config = dict(
    rope_fraction=0.25,
    lr=0.00524,
    weight_decay=0.085,
    train_tokens=174300000,
)
Each number is 200 + 30 x the weight over its row's rms, rounded and kept within 0 to 999. Layers, rows and columns count from 0. The size before them is the row's rms in percent of the matrix's.

# layer 6 MLP down, 192x768, rms 0.0908, rows 109-134, columns 512-639
120,152,210,217,245,239,194,207,194,204,185,201,204,222,171,176,187,193,218,149,199,207,230,232,195,162,210,152,254,223,148,170,213,196,247,221,170,206,247,264,174,212,220,189,202,228,203,195,186,230,187,167,142,171,178,225,176,176,182,166,189,218,194,255,210,191,161,224,213,200,257,168,189,197,218,196,137,215,233,201,165,191,177,191,265,190,213,226,167,213,215,168,211,178,217,180,173,164,211,152,237,195,160,167,214,227,206,168,207,202,154,177,208,237,163,251,184,192,238,199,212,155,142,246,220,282,256,216,160
099,183,144,146,180,237,233,190,188,206,214,186,172,186,193,206,210,191,242,197,194,221,141,169,177,202,207,251,195,203,201,248,173,159,184,207,177,245,190,180,224,202,212,190,150,248,177,205,193,239,265,175,224,186,249,191,143,222,155,180,269,155,243,173,196,207,198,249,159,224,173,201,226,210,196,184,169,188,222,221,195,176,139,224,212,240,161,240,146,145,189,187,224,181,180,231,202,169,279,239,163,158,181,165,162,209,260,220,157,134,166,227,206,210,209,225,191,215,154,157,212,187,196,242,230,207,185,134,224
100,236,278,143,199,192,250,173,139,189,153,177,181,242,192,231,242,225,163,190,249,205,234,189,184,224,203,252,162,215,165,221,221,213,198,130,188,175,194,155,195,176,238,169,230,189,221,220,273,205,172,179,217,259,188,240,181,202,239,272,241,194,166,213,212,237,181,215,202,245,190,190,173,210,204,214,181,213,194,253,202,236,195,179,209,150,231,248,197,225,213,223,210,204,164,198,203,207,173,234,197,216,238,151,194,190,220,211,208,224,198,191,200,173,190,222,204,200,216,228,197,220,196,157,220,227,144,223,221
097,155,241,205,185,142,229,198,212,152,240,180,244,191,165,187,175,210,241,188,253,217,141,198,229,226,176,228,175,184,150,219,224,207,173,195,214,212,214,198,254,183,163,214,176,175,232,235,171,174,171,176,193,199,224,264,233,146,178,197,234,262,224,153,238,194,196,148,179,202,190,243,224,246,205,217,194,161,190,229,220,190,183,188,194,166,209,148,184,259,203,227,197,199,193,159,162,204,202,138,167,199,154,196,166,179,184,187,208,152,219,213,183,215,244,200,198,191,113,209,174,190,165,250,193,146,183,259,201
098,255,175,246,204,204,225,247,216,229,208,187,202,214,199,192,196,229,263,181,154,206,173,219,162,176,175,179,154,188,200,214,188,161,220,236,198,230,204,190,214,198,226,250,185,170,178,198,192,254,175,176,160,180,224,147,187,189,211,181,232,172,176,210,180,133,168,162,225,212,199,182,226,188,187,204,190,167,190,204,157,193,210,261,216,142,213,228,204,250,241,205,237,202,205,209,208,222,182,190,218,220,190,214,236,179,177,182,175,172,227,196,171,215,216,187,204,180,208,179,173,211,145,211,213,191,230,235,132
096,160,178,191,237,167,186,179,197,217,240,189,224,152,182,209,171,254,219,220,194,141,155,179,201,209,166,171,199,190,185,154,167,192,207,178,170,201,214,168,230,175,198,171,205,241,181,239,156,274,207,191,214,196,158,191,195,182,206,212,158,209,195,231,200,263,201,260,175,180,148,246,202,221,195,209,200,243,191,200,149,238,88,220,250,225,229,233,208,157,212,218,273,234,207,179,204,181,174,179,158,234,236,220,224,223,170,239,186,187,224,196,214,192,184,211,234,197,203,180,216,172,172,175,236,226,178,270,153
104,209,168,245,208,167,178,201,208,196,185,238,153,196,189,139,205,169,200,173,193,206,180,222,220,199,183,259,225,139,263,234,191,199,255,201,153,206,207,182,171,203,184,191,188,210,212,214,216,221,191,198,165,210,204,197,205,178,229,206,145,204,196,209,229,201,189,160,233,181,142,217,199,154,192,220,145,222,245,179,236,201,233,189,171,155,243,209,202,288,223,245,199,197,218,179,205,170,209,249,143,276,221,194,204,186,196,169,207,157,203,215,139,232,228,204,235,222,215,187,244,186,212,184,201,209,222,212,195
102,260,170,189,216,224,198,232,215,216,198,204,182,206,244,165,216,208,164,213,204,235,249,192,221,210,248,171,216,161,162,214,182,212,216,210,244,251,230,239,189,189,204,183,154,210,166,174,188,193,196,206,200,233,180,280,234,206,188,239,247,146,218,212,199,161,177,222,165,174,205,199,227,194,204,207,150,201,151,228,238,193,196,212,199,159,204,216,216,211,232,184,215,208,223,193,153,213,188,206,147,217,222,174,185,216,240,207,179,260,194,213,238,228,226,184,162,229,210,196,206,220,262,233,193,206,200,171,134
099,227,238,199,194,174,187,209,158,179,171,203,192,182,221,239,204,191,226,146,170,195,193,209,202,222,252,215,231,189,122,206,233,192,175,235,166,178,190,189,210,230,211,229,224,206,207,213,113,138,282,206,202,230,210,165,169,185,181,166,145,206,192,217,202,164,182,251,210,245,222,243,214,216,167,220,253,182,122,188,209,189,237,192,206,209,175,201,228,217,178,199,183,171,226,235,160,203,237,134,156,198,202,224,176,170,194,187,182,188,219,215,231,179,217,190,196,151,152,222,284,223,247,231,165,180,152,253,172
099,177,145,202,200,175,197,224,223,176,170,239,202,209,272,195,213,233,122,222,216,236,171,204,237,223,225,234,201,199,228,226,252,208,257,202,226,106,215,224,180,220,219,177,232,216,211,158,182,198,164,198,242,249,199,214,156,252,206,167,222,120,218,226,225,215,219,200,183,214,226,219,185,186,225,207,185,159,211,203,252,205,178,234,163,190,233,186,201,144,175,182,195,196,126,186,227,199,144,182,190,170,254,140,147,210,230,215,213,210,217,188,217,223,169,205,156,188,189,151,209,214,230,185,168,228,256,204,174
096,212,192,216,234,198,187,247,206,174,190,191,201,195,241,170,174,210,169,216,243,181,212,224,214,241,151,126,214,159,182,175,221,238,168,143,272,208,222,199,217,234,179,183,207,206,191,177,186,172,205,186,211,171,202,214,223,275,158,221,191,186,247,223,184,214,167,225,242,142,173,200,179,183,171,236,141,188,169,231,135,179,219,205,266,139,213,218,142,178,172,216,169,130,187,146,212,159,229,217,233,170,242,250,163,235,189,227,251,171,210,191,180,191,199,199,221,216,215,207,215,210,201,159,230,170,233,218,145
099,238,217,215,237,196,252,149,208,212,183,189,167,201,169,253,227,221,251,215,134,180,221,180,212,199,205,198,210,195,238,189,202,153,166,181,215,189,151,201,180,206,205,246,214,205,162,172,251,159,144,210,182,231,208,186,152,201,155,185,266,247,215,180,196,217,165,203,228,235,203,159,253,182,204,238,272,209,284,199,192,191,159,182,235,151,263,249,177,215,214,190,218,193,203,228,214,242,204,177,166,266,218,221,160,192,227,178,192,206,247,197,194,180,171,192,267,182,239,144,266,180,160,137,219,163,235,199,204
111,212,193,217,168,222,212,202,196,210,227,189,188,226,218,198,207,196,196,150,177,195,161,186,204,207,181,182,257,174,197,230,205,181,206,172,201,205,234,198,172,190,191,171,222,206,182,227,251,252,150,170,178,247,129,230,212,227,176,193,164,185,243,229,224,201,198,237,210,122,170,210,178,211,218,188,173,249,178,195,215,165,241,250,215,240,209,247,199,265,203,203,207,196,237,196,165,197,221,222,210,175,211,205,274,207,217,205,193,172,153,189,180,195,243,177,192,192,192,225,214,198,205,166,188,271,124,231,184
096,192,213,214,217,248,201,182,161,193,218,204,177,113,209,191,229,242,201,154,216,188,212,187,212,190,245,239,123,269,189,179,187,175,155,175,189,244,184,183,221,158,199,252,198,112,231,173,186,158,217,167,223,186,195,232,158,251,135,166,147,238,262,203,222,157,165,211,213,212,164,251,199,209,144,242,226,161,200,256,213,189,166,223,203,211,230,171,237,212,180,194,235,177,170,236,207,192,207,206,262,173,197,177,204,200,177,171,224,200,251,245,213,162,234,195,195,233,150,223,203,179,208,203,171,169,242,174,201
096,229,180,175,202,162,214,233,162,207,212,171,215,107,188,213,161,178,213,174,236,181,220,176,181,172,158,202,214,198,248,244,246,214,163,182,148,224,197,189,221,151,226,141,246,202,261,169,164,207,142,241,170,209,235,227,255,179,176,210,253,183,170,132,178,188,200,230,209,246,193,265,259,171,305,202,216,209,196,102,190,194,150,215,173,237,225,179,169,171,178,182,180,199,234,136,236,185,179,205,178,219,161,152,239,209,181,229,207,225,224,200,208,209,186,204,208,178,252,221,209,234,237,211,216,178,190,229,202
097,201,188,216,213,233,186,171,202,220,191,233,175,236,243,189,225,211,188,213,225,181,242,197,219,177,202,190,213,189,205,227,237,198,168,186,154,205,218,152,185,211,193,185,242,189,202,195,162,221,213,238,145,185,181,201,208,192,192,199,218,229,193,131,200,183,182,232,215,287,183,183,198,171,204,163,203,211,200,227,178,237,163,197,201,188,198,196,147,176,210,169,220,231,254,193,241,172,150,178,162,182,174,171,234,146,213,194,215,170,162,175,189,213,265,187,212,225,216,193,213,221,210,230,162,207,212,175,255
097,203,207,171,176,214,164,230,204,193,171,215,205,156,193,197,172,184,168,165,204,230,153,141,250,163,152,176,207,241,206,257,231,186,239,236,197,186,233,185,219,201,203,206,255,204,217,205,188,222,187,203,172,151,250,174,208,198,256,198,151,187,237,203,186,213,178,226,212,155,256,215,230,207,221,181,243,208,220,245,194,173,179,230,229,214,227,200,201,155,197,204,219,235,170,217,218,255,193,205,207,186,210,165,243,203,159,215,218,217,198,170,184,223,205,160,171,177,223,166,216,192,196,245,183,178,230,92,147
098,216,267,240,273,168,201,187,181,166,184,193,243,164,217,185,205,252,210,174,187,154,241,184,222,199,217,153,189,137,158,211,179,256,196,217,174,148,209,230,227,191,256,199,195,197,247,201,209,164,152,223,187,198,216,191,252,217,207,174,229,252,219,219,217,218,239,228,178,234,194,210,187,191,203,243,184,245,211,189,180,229,254,184,268,225,254,277,228,267,230,181,193,242,184,263,159,177,205,242,219,183,176,183,214,142,161,222,253,222,201,195,193,208,167,208,162,220,231,246,220,225,185,221,218,162,168,167,271
098,167,199,198,257,170,223,182,144,216,213,203,186,211,197,198,200,185,216,217,212,210,156,247,220,232,175,194,151,178,226,196,167,185,237,183,193,198,179,234,209,167,167,204,184,162,190,204,192,199,169,156,234,199,257,197,213,223,203,167,217,245,214,252,191,171,171,205,183,221,165,233,180,214,182,173,183,206,233,175,204,250,248,184,207,218,261,195,196,248,175,246,209,199,211,176,247,205,189,179,214,215,199,166,237,189,222,155,185,152,192,206,225,205,177,243,210,231,171,235,218,193,201,153,181,132,266,193,178
095,195,150,198,220,264,249,189,176,223,178,189,196,205,177,194,179,185,173,158,245,225,193,176,196,267,220,186,191,164,170,241,190,206,208,208,174,221,185,201,246,141,191,200,180,226,197,227,209,237,257,173,234,254,266,182,201,157,237,276,181,205,176,189,177,175,199,136,224,232,202,194,190,206,176,224,200,265,223,208,247,168,209,154,213,232,160,182,212,255,205,212,238,173,246,177,234,232,184,154,195,234,161,216,150,153,264,185,192,192,163,275,219,197,222,202,216,205,141,207,212,155,192,253,156,199,223,181,274
098,195,168,197,202,255,218,151,202,224,234,223,177,167,192,151,203,201,165,185,231,172,216,162,195,211,173,160,228,219,192,135,221,241,175,248,141,223,211,163,144,201,186,206,199,266,206,165,230,238,186,227,199,210,204,206,253,165,251,187,212,166,196,136,210,148,232,171,164,274,208,184,268,176,159,123,159,200,165,113,248,178,210,181,230,227,239,167,245,213,191,162,204,251,146,141,233,176,176,176,206,167,216,137,166,152,163,221,223,170,208,213,199,187,214,206,242,197,191,161,194,211,182,234,188,234,153,256,140
099,170,186,213,242,205,223,217,217,216,264,242,249,206,259,212,179,224,225,273,127,201,230,195,172,206,162,228,230,199,173,182,182,183,166,200,223,209,185,242,275,256,210,210,200,227,225,269,192,190,187,195,199,181,218,180,198,196,198,223,220,192,206,211,172,174,180,184,208,181,262,236,179,172,198,224,192,201,248,185,192,194,293,172,197,214,155,209,194,169,217,176,213,206,219,150,205,242,215,204,218,217,211,187,187,230,273,222,200,218,240,226,190,193,184,181,247,215,148,173,197,206,217,224,213,214,191,202,247
100,204,250,205,192,213,236,217,217,176,231,219,198,173,160,206,160,212,181,228,132,218,205,195,182,222,235,169,237,198,197,178,204,252,249,204,209,202,211,184,218,203,222,173,159,237,187,221,213,241,165,177,191,152,219,247,182,169,184,219,192,230,203,156,158,194,183,176,134,206,221,187,201,225,162,180,118,226,228,164,197,219,277,186,258,159,226,237,228,197,235,218,196,197,212,203,194,172,238,248,192,181,224,159,181,196,164,191,166,213,178,191,194,235,236,217,227,197,212,227,189,201,199,165,223,202,202,197,250
097,197,261,200,181,183,188,189,162,168,224,198,254,196,179,177,191,204,281,164,201,194,171,174,217,180,252,206,170,220,252,208,215,201,203,159,174,225,238,255,220,211,210,219,200,165,138,162,181,224,183,215,146,164,199,202,167,205,204,153,202,194,204,175,189,204,157,175,217,190,215,195,244,136,209,207,175,157,213,252,176,228,133,177,184,205,232,202,183,207,206,194,152,209,197,239,186,158,176,174,241,199,223,254,189,189,206,191,187,148,185,244,203,220,221,225,153,248,172,159,172,172,202,160,222,226,181,212,173
098,205,202,268,186,194,281,260,219,219,188,150,159,228,222,246,197,229,138,173,231,184,166,197,143,203,161,274,190,245,176,189,204,207,178,170,168,206,219,204,183,189,204,231,237,226,217,221,178,163,182,197,181,236,251,165,174,173,225,196,190,205,214,230,197,215,185,240,210,159,202,172,233,170,205,204,187,194,166,166,158,144,181,163,215,167,264,265,248,227,181,258,220,170,177,196,214,231,178,264,177,217,169,228,217,188,124,193,172,135,206,203,202,238,166,168,235,219,157,176,225,211,183,195,240,168,182,200,133
101,215,169,305,255,162,222,223,210,205,198,196,200,181,244,206,211,215,189,224,190,201,216,177,237,240,196,158,132,224,217,235,210,175,207,183,214,177,188,233,203,207,172,171,215,169,175,203,174,237,213,177,210,150,221,223,210,198,197,228,184,206,136,210,180,197,136,160,211,227,241,235,195,159,208,124,227,228,201,207,174,257,105,201,177,256,197,231,238,182,180,192,187,225,211,174,196,238,182,150,174,189,257,183,170,218,147,233,171,198,154,197,214,195,183,231,205,228,240,220,230,185,239,178,205,154,223,150,185